Part of a small language model's weights.
Size: 12 layers, width 768, 6 heads of 128, MLP 4608 GELU, vocabulary 22710, 148M parameters.
Training: 1046M tokens, 15961 steps.
Each number is 128 + 32 x the weight over the matrix's rms, rounded and kept within 0 to 255. Layers, rows and columns count from 0. Numbers have three digits each.

# layer 8 MLP up, 4608x768, rms 0.0288, rows 3068-3174, columns 448-511
136139144142115175083146105119132111154185089143147122097159167143126164121117138095140096097111125119147087166045118104154145152109113066110123120129116138126113125076061180150165116126136113
087111181149128169109133101123135050185077115117162169137101080133099150145123119148127062112167129104186116209097114140166166060114103110112146142071169145143142134038129146145080137162112060
120180167146121140134151123095064163134149068148142137098065159147157099127120107167093111148173189128057102117098176183095139140091149088102092122148153101141153122144134173123141099136141113
217134140179160129144099117165151183136162143144126158111123117082143065117120130149133161096098120058136079158118106117122149148154128124138121117118136217181133120142068140092108125159093172
147158112195158115122073059111135107164129138132145129166111078107179092109128139061132132072144177181105089190123146108149129116119119133181109156131127116120095130126122142108150083050108114
154089094160085062190107111140101120106128134143097162084101107133167140116086145078156136133152163157100089108123085148100153132074134159064072135138144122113119154131105143125127111126147161
146106135147129122122105061145162148119103130098099143164073120169121125089116134109112129111145182095121107134162147163139131150159113085142154144190096185198099134099165123120168146131135106
113095121152127194098111078184153148180125165138090245139113177132047106118128150059123109105147129097183134089154142174163119082125111109107104148167045151198118210084124174138156111126085159
129086155135123125141180162100204125097126095160103144120152202141145145117101127136118134086152095160141100127093131192104133110115148129147130141150112099103187162111096131091089128159039129
165097108132097139122136067138151106137111088193142158042143115125116098110094163134144091170112123147111167125102163131162089163170150113181136167163151120165102121080193107158082161114089125
118126074187173122147161064121077148118125115126116169094101116135118144115148093114197087165101110085097143166087119120156149135131126106153132121131204114182172084143137103116083075171134183
082106154155145102118122137127186120179127141123125159164137147119099145120164146151174141153100164133127109255148139148128128161218088118090115172130143139167093089092115085144142167130097156
121126105166140095184137085112073114117171117142155143189147095111146060181130165068120079144142118134184097148101136136197106124048105160128138067064130132133117152169168131160141096117131157
130149190105156168149094125091097124165146152157150091153119199171184129171158195155083059153134143147067107087091107159118135144133161114101135102121136087157167151060087152095169129099163107
144100106113142128127131127142179079040139108173102224106203115140141092130103157115148099111113164145122140155079125155124102124141151092129178177160108153137152226149164137103055116141122131
161162161146133099129079146089077079165138105173171209136088159076079155062138122099142125148159162105127100145136139131117185168155115076177143129112161180110092174061135081124048145111115138
099120108132087101147111114124144112091112163171121143112158116111093143168158185093118157097126183100119139142154131083170111174127198133103128153081165083135174173124124124090150112123139157
138083099095069155178132097191136116054155108045156148129166130130130102102112088181137062119173106215162105097108209096142137113123129136143142141115124127159085009195110155126156096156119113
158103148135182122107183116116169122118126172178119160165108137112128132090107182148102156110182183128101117102086108185135122160181169113142194114133101116127063123150077061143131087101145121
128118118141131106093100118093093149125140124163184128151077166077114148085172138142132133072177097139095112139095119082146142135163152121192148141111120135142154111111058168118091107159140114
117085115078139146051110143167152157111176123075138207124069133143120132172089138141089147213151196122170090166107146152104115153127127124132175132159140094193095149170162129169121090155157109
188110108132153137102108155133121130189126074095118142106133141088051151152103124148190147103134101079167126147103140149108144135177138105120175121174199206144115087150074181138084090163162125
142147153218137115138095165104131151087136137109115111137107157144058115181194133096101147101145136125137117086101188176104126155101108195163180128148122100122124146126191125173134152164138157
102148098133124152157122112168117122117167098081121166109078111101148149132136121136078080185151117107116138125099150117171142093079126089136149090176142129156140138139144117168110109159169123
158156091189127075141127155110178117111132187136140106148143194156112089124133092071119173196092115130112114104106138112134142114153167161129121136098147116123161115123138170151128132096124163
098133047113141111135081123097136116098065120122171124140114162140124185099127068179128127146082075110097171151125114114168158165094101116141113181100064135159111164112160114097100140116163146
091066120137143195107140155133115127126127126200185118184164132153118101128116110116092158095130098131077176129153161154135091111118109185119138151144121062131175116094135086137166185148064132
157163174123106178103180170141210118112164135138151161157135119109115079090122122150126122074155141104085126159127117117102135175132155162082160147100148170117111154156114132174148131078117133
174146131163166144104135135174141145065117099062175118057136140150039114188151144086162104130101094065176136173086152122149131195122106074128077049140099103117164165118107060106154070183216151
132160145128103084163080100143122138165095133125114160118057104145155104196181171164112105118129115169104136151116105152162162107107101152134163178109160122144160107113197134160107162089157139
149126100160131138118095067026114094153147117164135172115131150126111176114140137022130159142117129135162137082125173112111144130159128099115144130089126167089095207146160202092105125133117103
129096181130145136137138144181088116107118123165110105122140114153121144200148131091117100103102115089115133097108167150111153128128111145138168176124102146123063058106131106191116103131112186
168136152147172081081152115061187144106132138128137070148075177128127127099150119122163078090113115116141183187120145121109116159189208087086134168167106173114080162107112062112131129078122092
131110140133091126110122113124146121065093165170105200129147109120178098160110132139157129133151169084126131141087126167092126118108118105153159142128074123140065144136129178177118145088124131
141125152150157144068128136128162126071112090144090118130070164114089081133121170060129139150100082072139157090159088140130156125157112091154194079131129140139081162128124105117108063089115160
113138130118095133110083177163144130109111151090182134155137171096209109160138170195132132182180066138121097153106201159125150096123118182147151127140140103128150107099196105102106109086195168
145090110119156041092124167115150139050139131136114141167119149076131122061106169098122194112148081192110093120157163208126133207129114073103162135150105165113084097138153097143172111125177184
172088087137146060145183092158118162144114161114225158186121220135066093135147100137078155201137150120157124099081181127081095167104120195132112207233096151158101164124165122144077079144125109
140164159154214165075105146142143148138101179152143175237127134083149115100144096091180126158164121097119127144111141144115153155156136080219098121077117125178078098123152085170117078120083078
094089126164055111120088077157108120084114142100142151119174115116103142116129118087137148115127111120145141149130150051148122087125125115068101134150106148077086066145137152128166209200038143
155136145149153149065089196143112100112082149162110127191091134144143142113154104148136099099127123144148142174119158080130111106163114161089132195181093125143101124075083158147158119089161138
134076099089137132182094072109158156097074156073111084136103067126140148118144117116103120106083113134147140102166155202068147140172094131124153140121121195097057130163202142061105073144144143
184155144141164106106166141116160111185094160121125144179070142121079124158154131067075146094157139094149106121126102153105115109130145109107157109118174150120176186093177104117131082150162105
104091133167129178129110134122125134132137071156147158173155098179159127033138113174105098076166070129131143088152128077128105073088140140141113148124109146052129139118109042085084107095120184
102046207135136126019108116137161112167108107155113154108098133125063140188084136123127130118173064076173144193098100121145104112187126188193153100134148141146102123109134135114131105162074147
137169064099170096118128097065190130107101126121122107164099161123191089166082138167067145098169167156088123171114159117124123114071113166136056155095081113085105118158173158157153110110119111
138058091142147117107117154090100095099160131137138102140167185173070150227116175154171172167138147108140133119135206169135123146082141140144129154173124081149094147109134147116114141122095132
134110152142115105173140120144072185145151138115105137112164124188149113157115145093119121122117061115148113144182140093136089110100126143153135131129112163161177150160110118114139129151082135
131124074144107153102119059083126105083196163153129154128161180152140178151123162117145245119134113112119182126105122090090130137111183202129114187088126071116076182160154153068161131108128160
162169156180128151065114133117095116099102060120136129126113042181133139144132163145145144142193165124120113181068161193182124118213116043137082099096142175122107145129093137136124172105087061
177150158168175161133115163110093144178134117162164129101137086141157103089116143154094148110152109102083109120051144098149140130115150134143130187172101121158130099096132151106199114122120124
149114097149159133113160104138139106105169069221111149134101153096201068122153191096151137147207163173103148156138114193111095118143147111134159200199102130153109125195135173136144099119147118
126117121112142216093150109111128124073140144092102162114094118095113114156119159101108196143155108118164110085127104145120154129137145143098117124151175164130078125145090103112152096141116156
145105145194106147111108171063153138132133090166116099177127183180108162129109061078138060108153016140151170094112097140197164208118172111170124114103084087097080132073198104083142084103090116
166130130161137101110119082147139151140072088122091127110137117146070110139093133144137049144148116140097178076137116160119125184105172160148107131126136170132093138149116180148121088129107178
073089108128165198082140165083130122100159173149139158125165163166130059120097115105128191164133161135146108135108161114126107177146143123144171079123114122144085121152128103150138171151110154
119147131182136118124168149147192090139142129152147128151053152117146151113157097133099151079190114223121113158111124145120167149102134132092193100119137180086116171089103082119099124148174220
109076167135149126101216159112111118172108180147142158118090125096152065090136077099125161155160108159156125119147144129165087101134132175173098154140130148103120136159147118135125135062119186
112132119135151137105084109111128127165114164137084127126129124147126127111118201145090101129153106125124084143134126085117132123144130155137155100177147108117118156110158175132117089074109138
118144135129109132117168143115152201140093156153100143142126117103118129135116173136136123119112118088119098123120114150138165123116146093139082152129078180165137145115146134105133091118119147
150138093123132093161123141117095086086174097114161132147091105108139112124133111039146123162091114179115079076094158093196163151146135147157152125119157095098124075103145084103156127120077126
133150159155197132113133172112139109131165166188161144162162168157106134129157120080138112086095121126074145119090157086189173155130076132143124084112071134100134093057145082128170124108113150
119131155170166149103130173132160142122114097080160147122119090097152043091158107188161131157121128123149088103109127154159184133165137131174168155115145112121090040143117084148169123103120091
133082095082149133082133122142098141147129137166143116125070136106111079123167092145087032122138161135142135132190144133108125086130136135131082130166149095151130168137182130121136141112146149
158152074130127071173092157049146110118131143128141131139132122156116165138127118137117122135086136178080178129118154117095117195138119137131127134163108092107156133149184101139110102081161166
117160155154133194109094128143132120147155112163146098142109130096119138083101147136150145113166123085155154142174112162115156132156123096152138130145085060150082125157141085145120097156096186
134107101126092129122091084124129155139139170160083160138126072088150132087125109130115192045099155109100159190120079107208111177100129085135126170110138110114166111132177142099154115057126106
166198114117160098138176060047106131133135174160115175192159154067114134162134126146155090104166098056160049122079118121143137138223137100139217143109149092151100132122104091087064142092092122
214127109118146182151162057097104132128116143148126086139113137103223142172099060145133096095130140174162148142090145195144151117135099098096168138123137143055062148118117155124122066115053155
116133148163185046159114151055135137131114082129176109134112106172132054157164141116056099129126158127139128119119134154160115152161117158172164104141190074202112115068086050165140162109109129
120116115179122131136133085146099144095098165118126131168121065116111123115148099092152161125168113113110108133101126169112079149133168115154183096117179145098164078136146104127193108125109139
168136094117162210114177143137101184119142137130163153121156124111113083140132178119166086075127167127187110120058060110157163113111125146177144129076099132096126130103151145170175163147030177
178129151133152142066142103140104087163136107128173152129127097143157165121176123162128144110145155087081069183106143116141086170085161120129162121132145137078161111186174119167125130139171094
128158107185097148203113126121092066206139141137148178142149136170109167124126150113124201135133140089130107174117134195147139188178155123140076099137154126153130167114155154087157140117160166
159094136127127091110126148154196179075159130176127128173126181095163104157136147120129156115179110119087120135096139166088169115160120183163151112051118150127130140152137097120134156128171118
114126106176185097104091095151153122103180127091151164121148193136123094150119075096145158142139099164151127119156176107113058048130116158146161093137094151132135085142134148099164144133087169
143149021085125136106106123101102155091081120147111091115113142181155102151096129117124168152156129067061114147080154142147160136157155071140147069111144191124110175088119120092199070146142150
161106137115132143142169171091165111167109197156146143142136125032160130123111180115100187124164152140079133147145119176138105093140173164094175137130122124112128115109038127127086131124135103
164069085119134138124139107088163138114119099115126093079133106096091119066184089081082114142115111103170104194099083148065160138146147075213084136124097123169076151120128114181103130164128098
123171183129128079155090084104148178191106089180135124155122120113135120106079127119109142130164175126143145156149141134088102113093171127089148133134113158108055134109139168101099105112105142
107157176142128067113192133146134159097154097168145182159154144068116141170104157081183145109076116108112142116117172160114123170109212115135145157085100154088079132157134103173121108169159138
158057168163138136170124124130178131160060160148126133099109156173113102126096157201134152114164160040057197149139132142097152161106145125068130121153117128122129173117119145189153137085141165
127161149154114125174147113102138119129140156151146174130182153151082196100102111134120131095146130143122196096179113155174131134146197136137083132143108188137162163134103171142138117153145124
081165173133165181114161127111139160151142115160111077130111148096159061094145136138138136148114106151110076123109164109121127106077121161128162067133097118150096100129111127162105035081116158
137106069145145104122147124089113141114097157144103125153169110079144078105106110100168148068077160161156139112077109127108115138173172120156157123113122130161066176158117144093195098110136093
111112131130156131096096133184194123154162121175111155183059125091097162104190110130140116142134092110134086162139097156147120112143096034169200167125086150120122130186123098087128136112138171
079136118162148181149160128127105150078126151122124082089099127177192155140132103122110173111169106145125130157177137167146144104162112154084146156042150119153143081094160087124096138111101131
127121079101164136120110166159170146106132085092139162209104113116120123086128098130156105111081098100100136118086144069150147123172189126091097136115091166094104138144125131059168102164094153
117119159192168118102135099132170142112131092113163117154108169156088135206112151122163125155178097165110134195093136095159161106134104116214119171118121114129067087162129077126154085097134116
117103159183112167120117124168159122100164124166121155084175160126108162152151175129104151113188102109149099144069124106115111228124093120125166070153066090167148175126120165170072113153143127
130087154135162105089146078151126105119135136157203165131130113056160153152139134101107143132165070149138165137112164153072154143145138108171153157183174182148116167110051079160147143092089175
144110135123202167134165120112124205174090099121150146127150182108133131131112113172119175104168117140114071141123137156044106111166085155114195137103153082191167084125148122131128086161146129
124117183165145121194096146097186088086130149103108175140141107177111130145125084155124112155146092111113081229145094150149156171152123135184168162116168047097053114113110122102173133144137150
071091178100146193122117143115105138138100134161176079164138130134114099154102131149120096137135126156160146169067134167085132123159109110191157106164143131201103087163153116162160138117161158
149177131107166117097109095114129059092158107144124166125117126075154097155137139140152122076094134075073120176104128134103165084168123142076091148150193135121157176167158098156128132162154088
149109135062107131164089155067118070121178129128179130122189067153154163141093185099169120136188194122160194150121174073121121097112137091088081106165154137130156133107124137145078178147147137
130110101142099112130110105102114153171124228100092110115091132098064130100088097168156118121142141126094134188137135121179160158081156160122109192142156139097116133179176113094135101142152155
181143120134117140148074142068189057095143104144127097124154188152118116139099110110089173158170132126140117115149118121123146080097066142122127198135127082141135125129153112096194114140108143
128131109094080133148135112171168161141117084219122136118130144163091174156154132134165203095160109085110145106154124113110143157163135157152134117126113102141164149098172126119138130131172141
146124173124102186129156116139124164033080059140136148140142157099111125092166073170094137119103078160122047160110163125156154115100086129170096091130069088149132125138159146176071102137108091
165164054149175134067118045117147132156101131148126110116169133127116155146166069109148143129124198113184114116135135169167130152183162118141084187082166092090125129137102162078137054124129057
064194080172183127117117118090163104172141129154132089148087110176088113147153064126178109130174128154131150077132139102099158125083133151125108159138122169126118116137093165121081156106153105
140116122155144149134139124111164147097161159121101126098121158130137080158203130121126139177144117085152096095153122135160098179170132148163152119123124132141171178109157132163167058151132101
138094099138171121090140057078216087165167103151167096070110160128143152125170076085092141136128111144057116135125169155148147123142138097123074087104161171155165153086138089128098120133124138
102103153168080087154129157126129134099160132086099120052166121130141084122150094145187141113063135121137123123095116141162078138141150105157128144132158101192091097078116063130117172132128107
145112124128157125147120105079119134166216106169114121163167135174135120139171135115127134148143093165099156136135175150132084138125153098193112170148079156162141197106145157113129153121113135
157114095114163119109085169154184163126132128126108155181145151141089199202142154076164134061133140172157157140148185196136088082165104154152133160088093179118145137133168131155176119068122126
# layer 8 MLP down (transposed), 4608x768, rms 0.0256, rows 3068-3174, columns 448-511
135128098079148142148113137150129073153132151145149067162172135161108102140103173140121085087101153095146164146138090115135134128141181135152142099122209108127188118079167118108125134114100143
144144111115180130111115171118127091042117145142107080114126149130145110086094119115142161107076206123154150120121137148107129173149156089094117157187114120125131141117121129120143181080144151
152100108156126114131080091135181158119152211130092145161107062137088134101111108122151105116125066097145210160138080084134089105114138120088107181140120138105068156137112086146116146145142157
165115102137110119154139142161176184181142090092127110136078129132155110151079088137149168164103089076067182091132181173145117124112231157152117091151112087131125138167120138150111154052133147
133164123083109138113109185083123126206137106145098127129156201186098180127137122137107150131084081147126107123149085135122123077164130132147126075119081127123127153110101127093105154133156121
142134129137115201106152110191180149172129167153133130178163130155092150164115130176132117072116119090147209100147191098127128110204084142131170123089106170144129134128166086101126146185141132
098154075116129111122125147103156103134117135164145087140133159074112154165171119156091154127140116129098168158101102150149137111143148162122087119067116077121159172130127099138114130137106129
157141140202127118155155175116116143064117110093082098117098111090185126080070141094143181155192134116124135134103117076143142101154101070116093135121104124116145130129043127108115198090146127
159144083132114094101102144156151128150121151101163124145135091083171182146083125133176123147180115070110144127192145160117168164201140091088153127121128162121121138125113140117098127118177113
076162142175141159162108139211136141096130101169169202164131143134106085077188117154081148127138113067149132152126132096085102088114154141160148188083120115129157088162101133071161155154151167
139164137082185164081132132114161129122195178170207077112167158120084159161102117134150143171098153147128165113093138095092132175181119181076149093107090116103157147101059163095140117135110133
171146123106102149119114154129065117112177133114068091140133125174111108145074107122108130103117125117127144032114133122133097120102169127141132118124088100122139164136127152096143084147145116
098132149139127071116158104139095100126135058159126091127169116097131164094129141116160143078146144111107097173098125077130052090123134132144151112142236152113135102102153118107128165118155143
108134070153144098107135139109131169080135124111157154077147099081146184170128129088164191089139150091184162126176144142111127106131086102148122124152137139120127120103153045189152147153087111
115074097161122175151108095170192143171145199100103103097162193143122181145134178158101079128160108100192180100164134141126048076087126107158133121116088158043116144106114130102189117111078140
133137113138174122145155124207118150111120146089037085116139120126102124187096162161160149100157096133176122066098134140148108104146143133125130149130089110163144119177117130102163055110155114
159122142185163145134123104119145120118139146141132105113078132100091084105103117180108086122114107110129116117078156165130093112124125129183166106140093141099040107101069090135133107106096126
095118132184121096084134129120157130154110127136123161095097115108117154168182161099152160150115155099130166141122101169064079133080150150119088098163133123116143244066126131154163115128151155
119098045130078120150138118130132146103122059103152115089119136112161115124119132134131139171118089123122157152148115097141104129113198162099079086139135143169162118123132127141065160155129147
133132132120152152181165140135120097219140115089142148089135129094163108155119097104154120170111113120158120139158127111082115141111128148119184116106176096126141136170161115130137139145100178
083160132177089095121041159089144110205119155215001108127176061068117130126153096109125132071117127114074138095129109048155119185136195115118087164102100191179157105110152120080114137159125115
144141108135161183135120147104127137101121163147185099192150140110128100152078144097101089172132142163139088096120128140130116128157161117133138115191053076127160101105154131141144122115143067
141147147095115134120145160143120097148168145155128156134148102141143115076094136133139150102177126087163156152142151098125126097108131147107125170116129114103147079128126105102107129125110113
147137153129161151127188122150156149150078117136130134121137151148080048157139094105164146106116111090121108147129142168129136124114163142134110122112096112134160162097121104073099134090109162
122136171107181183112148102121099090231114077123153167060110144099135118136117133202107111071111151084135167172108118111143078063120202101096126175119161120167111102162126128151162175185146135
152118187151132167128170125127121172110192100137176138147162105102085102194142178072161089117169161130132131101128140102104082121208099101185156095176144110126131113125062100130116086136142096
159110107151131073118084099142110145152149143139148185147107078094121191109104109143165121108164195115174136100062120103133091130176150068121107105125163206149144187140136182105064153165130162
135157076124130132110108151131129143207139124104132139094151104155109117113107105073177186125093123080128129114089095192129115109128102097125089080151073074146168180079166063148152141150144100
110108112048113135134144167112088122181091157154112140103119162093167132077137084126096207096086153198084149119127082114151138126122169122146151218126099127110111099174075135112143092150068160
138114144135170123134223191109146106054101101137130112128130145118118145075118136116146121125166159115135121111154134120145120125152131110140133126169134066146060126121096152116196087139121114
078111135089130139119142138166139158096094168115128073126128139140123106117114089165103074151138126138133146147146109154090135127059104116157176158155138105150202064115146070151167116114231138
174079059107144164128116126067107162158069147130117144131121175085168157085180132124186127125175128146149108143105089083139060149097097106097142134096148103136142166097150139190192143098160122
102124136129115111144100220136062073181124110147083104094161135092129174156130145118090129119136131135129108132142125127166180109067087158135099073087120105125090108113168171092161157157112159
113140131130144139133147160096139131186178128043069076166111119118116084149105124084138156121158116172126140078153147067106154177165140118104127083150112136130172130122103107112137137139116125
088136135036086183183125065131029135159129138143145110184123128123123204114193141152152136139186150104127107150118173088124118177105155170141092140073136125099093071104151138057104140122143100
176134159167153070105173119085135151137086143164182119137080135151122094140131104086118117181047178114135199076086080164123097142153104137086048141161041145055153148146148107127210124176083143
163126123139133144072127103214136151122191114152091131132147151136087225142114058153194114109080155121155089134106108134178056111125107134135138045182069140093127112166144116144130138174174116
073183148107156206047103111073150111156111141101076064053167094131122176132106131151166153099168138101125138123112189122138143095114117126135109114033129132127200122118131108149134159100128126
072132170182130166090102111172097123105088122133188187214091113126152173089217151056003086213081077171133090101174120136110180132081121110184087136079158138237084182098122076140133122079131113
148129151141134182186181169108063106130206098160115163151101125126128093152092106153113156111122094137095121119119134162098149120109106135146147118142085121146131154085053114153157076125146171
131113135116102121087167077172126134171147159147107204151168108091085157087123179127117119160165102163138134113143112154108113128147101117186139076115159131071118112136192123115166100210076133
094165102137112101156105162114153016120173131139078147082159112142125177090043118156094154150183103111128098107119166117189123135105184085111066154191205183095128134106050153158191100138096129
102099141133119204160117108157141166124126080111165119069237132198165135087154109128132184124145146192115117141169122103115141173127142172126137147108130075122110077132149160201188089129162120
097146165172072125127094129122087084171125122160104164085118064097092124157095155086114132172157126107100137092121126109092169131160206110088129161131126105222151145067107131077137155114094105
104223099113122151127090136151096122086127130104081101131153072171110096215075153098135055104060185101133165122103145092093135206121142159144123137110108191142173097104139126133131132180172127
174115131149102130113167194147063152131120181176183183130106119087090134108108099084148068115120109127130151093120125141150146141191074133134140121184146145136196111128082148095077167116131213
087178125105133115163125078143127155185109117131116151121081107101118104072075164088089072090157156140132151113112077104079168160162133080121105152107155128169130155132161128147126091124157109
128095205157145116114128139124131126135093089148123096121178106141039103103169179157117098096150142126167187151079090097143106149145140121194133082109087107161094130110131116126169167163165168
117164111149162158096160145144110105115169150130120118121135090144142071086066089134123138112091114104155099165166105143153107152121144165103110113101150049174122117120126109146164151121073128
151158064112091143167143122121206140156161151148076111062074211143135088143114097135121084104084155123100090067094076057071146115081132167167152112173136072177161133090164137093125086132187098
114112100126090060113149153142112117090130107161151124166108132131132054120164134116087156126104134190151154174162067135163144102167102151130158130097089120148187162102102087126114139103126165
084113109093102138154078112106147146182148133143029120130156134144147113167049178099119143136111120072151143160151184152136095192071200143108104081133132128133087152098079128121124175125106093
104113136181153127148164087133159157121124138092049154156077175142115120120125103121137151115107126154085117081114087111187121129109086157108138142087086107108128176140128180202123141105077123
043127163170185136123158212152166100135118157160069079186179135146128112136144142162142106128121094109056196163089102128113075140133079143099136195034105054134127119102138130124180133132111129
115130135110127118124125165112102153151139152145134172164190162129125179180157140102172185143097092122121130139096097130102208113123079085172112165146078056093170158119145050098128115067194120
187170136133110098163162093165118119101112125186136093164129126109131237111135129176179140107151160129106132136148107119128146114126143122128109175101181129129173209119163142105119077091134080
175065049136119102101164134139091080088109109059080211186151152119193082137116149141083067167167155086114138114061130140158189103064194152124082143126106144166122175114176188030093035165147085
117159118086124157152100102100165149138138078148116087122102147120129165126135151234151123106132137144116142135096124164121128115134114054102126120048105099107105097174155072133187133189090085
149079167111155101158101128141147131168139061135031111100173109167135090122145082159109137138173099188123141150118095215112135146150127124124132105088109136111098112143112102154090159183093159
154102141090120096112107157135057060121196086124091119100129172154142096094118135100138097134140137186095118122137150127117089166124094163169152122131187111113120106139105105072104116151098114
152141113072179149091135111126167149156109099159118135125146120231133131104150084158100097188192115079149085132146105115043060102111087102103095151162095186129130187157171152160100128150170097
145135112142095106061090110104211087107135133088071148059079104093164069081139127150151112166107187131211087097162133144089172046060164166111181214161205171116138155173104111146129112169143118
107149133212084159144159134119144099097161174155125127167149104137118124159124112161115122085127145109123157098157125103112109114119097147123128102131174103180060095084112133208079099148159093
139091167125138109144109134089163161102154044111147173114189134123082088145156086108089170175109020129118103124143108144121111174104111116110107091134099167121111191089085131164162107133150142
126025108186140148099107124180113153100162138127160171118089086107092175091177174167162147177096090121110080140090104098168110087104150152117087120125143182190102152092110115076118126119121072
178073096091113100094140133095110123070093156126110122103164100133132126171129110130136118135097194132109089137124115135147160097183093157138127110135145133101170165083133108153178087088177070
158175104150145140134151140152116100100101092113152095144140130150129108193163126114148058154137118095156133104181138126121136133144164154128145097134092196135089162121080104117135124122112108
048081093150093197110104171135143185072069111100108144121118137164101187151092147132161151136116141118122144010152127110144165139114093122147093110136102152121118164167154158189135144084114118
062103150109104096127060094128139138137169132119115112130119159106071182141128174139155144158130124048154158077161115111135157167115171130136101118191127156105117133115119099144089171169147139
123127102089129188106175102116128176079160099118176203112167126068169165139077095095157117093125190088108090159150056128092118114120098132126188139082055153084078109194078148192158111126124181
077130104125156193107157149096157070116090115158089082092131199161141097105127075121140143138109136143144126150125143119116109125143107094101116180186095153149114127128083187161060124147161138
128124197091105101097087124140128064086101113131039107149123094141096140137062104161152174178120052117110079181130148184110057139189108129156143108146118124131131160173153073077134135090248111
098150147137100125120060116110165107139120078137134138125183175099098160175130121127136049142135084135157134095054118128105165154176122079132068154134118080164113153074107132117135156138170130
128094145123161087049118155084153169068069173069137075114125105058142089074130115167147138151101089163118139139097105071134137111119089062210175135161144102094132098147097053137133116108129126
092168157142197198109156114093128103176131139132157150117176065083129145126151079142131133137165153127126094133171125122122060123090198102122130082138150139136113107175126138110085104132111103
111183181119138176064103119142107180131111048189151128120173104159075171075184123207144121108123148134085127125092148188173103208158224132107149154103110090144127124080124134137142139092155141
088118174164108143168118111102111110178144153141172181079169100070084128122132153105102111105119138129116118171109115104160122144082138136127109155143152115124151154123084080147141156130089107
086119076132136104118044091151084102092111104090090122141124114165133134114098093180137082142146089147146089120124125087140184173138121114111125072117073152122127143074214103113187125127156136
105124095132097106161151121127116147149139099110114193138115173126184061143147129191147161054120136144130171116111153134132119126100099124055166134134148178122130050176084180175165104107133114
140112123129118130116155166111094130088139133116114155099181151150141143135167099114125161182083170150034070117164084140207137187161106118090094180138203092147153167103073125120193151082144161
116097134104134139110133132097115122142123128142117104097078171141169056062080091147127126089136134159139175163132119150132101095120092175107125127132129184143138166070129124138107138164088170
103151111133137142105106161115082128087149141126070116140116139106127118093131088069085101176144102209153092108109150074142087138138132109170136137113124107162167104170125112093109161171103090
154084110128120126109118102171134123133109150111096092120108129110145054149109130158162117170146110153156088126145098137048108117102081133112121124179179084164077140132202113149124103184136140
063181140118091080107076126166142148159079157120144180100114086128083176129149120118121163161026146113146052121114111137143095123157138125161104138082162164150140139114140091070154110174154096
140114162150150152100135120102100099133131104144185149172126163204092182120147154113096116135154139103147135112196144137121133104155110150086123107113196209125135127067120112142123168126141179
153119115162144127143123087116090111122087115086106104072137113104099099169169094162148102145140150134111145120136151155105115124138176139083066082146166133137135165118122134118109082109125073
166132110132180136134109131075141128162137099161084126161128160100121102127101122115159126156128108138129137036181176167143114138061105099121093070158090170128113171122101141179129123135181130
176159159116130153106118075096136115149168118190171107065175115133115144103169146109108173096158150130178142164160134147193097136096070146142133133114124115166114148105137136169069144074144110
165087090148097111090127155087131082170149210122129092148175094118122124073168099175151096142091164081115107114141077130057124137126154091126121104181110112182204112088169138106144168104190171
169110129110103088175167135144082085184129104146095162105092124077175099139088181115108101112081168119155105159126126184138144076095204207138162106139184060109139124092152118119172110186136137
140123135146129205220134145114125122128136111122141105135193212143135117139155175156159104140107186092134124158093062128143081118127084116159095120086176115078098100166156178150115130198044100
098164106113073115107121108110062112088101128141138123101113133097085129132167174086162085125067147134141047105122130062168153138100101125096112111123055144061110153143155127138176157084143174
126119140145104151124151129139092197175081123127108121079136138126145128167156152102182090102107170156108139105117166103126128128104125106124088106189107145109195145154185149154079113106142156
202103109133078130140180114140117137169148154166119158110141082109163168099146116087135118133169093121135078110141137099185143077134128118113106084068084144096177188087115186125147120137052092
149048118077095112092161151138096117140115165197089074096138156140145132141070129100164121145140132169149107131153114149157199118136121117105099131134099055095048153152152146114127183160084145
128152093172136184119144093169142168116087085138114186142139192138097074112157079212118097191083128140138098137147104144142122144123091129106164156065109124106107091145137143179155094117124108
112159130116169118105149133184153102122145086185120134136136117111127120139123087112099112128091130130132119097115107118103123083165142113164110102123139155129155129066096114109130136100139101
174137134072125115135147099169135128185176120143180070174101106109159119156157163100172138122161146115111162081140109137078143190103109099104140100108109128123062163156117150142118025153115101
089132141150149080159113157119120095102124154084104114091180111106156114107154105107117078116111099169149147089135135154116101153109176060086137116120112199131086147120086134126115135072157129
142101097137148120110123141117110086186180131161099097108120073124182158147096176100179128133186131100099209097124128158080117135152165132090155216088165139145105081164089125073126141104188142
098106176117025141131102146086117157100128110131162121141071147106144072110096143157125108150136114134093159132125128116087131100123087100096120072144079121124126118076104126120126191085138161
131109139093123107123097131136065134107121107120148152115094160108113122098117125134127168132101116104156051175127116128133112126154142138111131182136156116156156125109115126101127129106121127
153160120123104063144147125092121113135122096146097127082138086097102085113114124149094147075119136154111134130135166102097163123089091123098125088165161115157057104143176122132139124144126121
118152134098105103112078126156067122140122182160184149154126166117089157146089152134150060147106107131178076132101080135097127119101145109086193136130145099120128076145130141088181151136146077
165161074112146178128121156137125147144158130145091140168083111121125147101118164100062129111188126122117142076185159120081176108156100069119147158096070126082089124138116204062132053090111100
094128112176117124057121157165143111108065144074099171089138096100128153118145076087134187126136133154133101157171103087104129122143120195128139056125120108075146082125122051150129094165165118
117160163165119108181178076101129081175125091174103159154125108142135021158096133112080086153142133103101122186103139051158165132106100109137062093160115067133146146109092141107150137168115113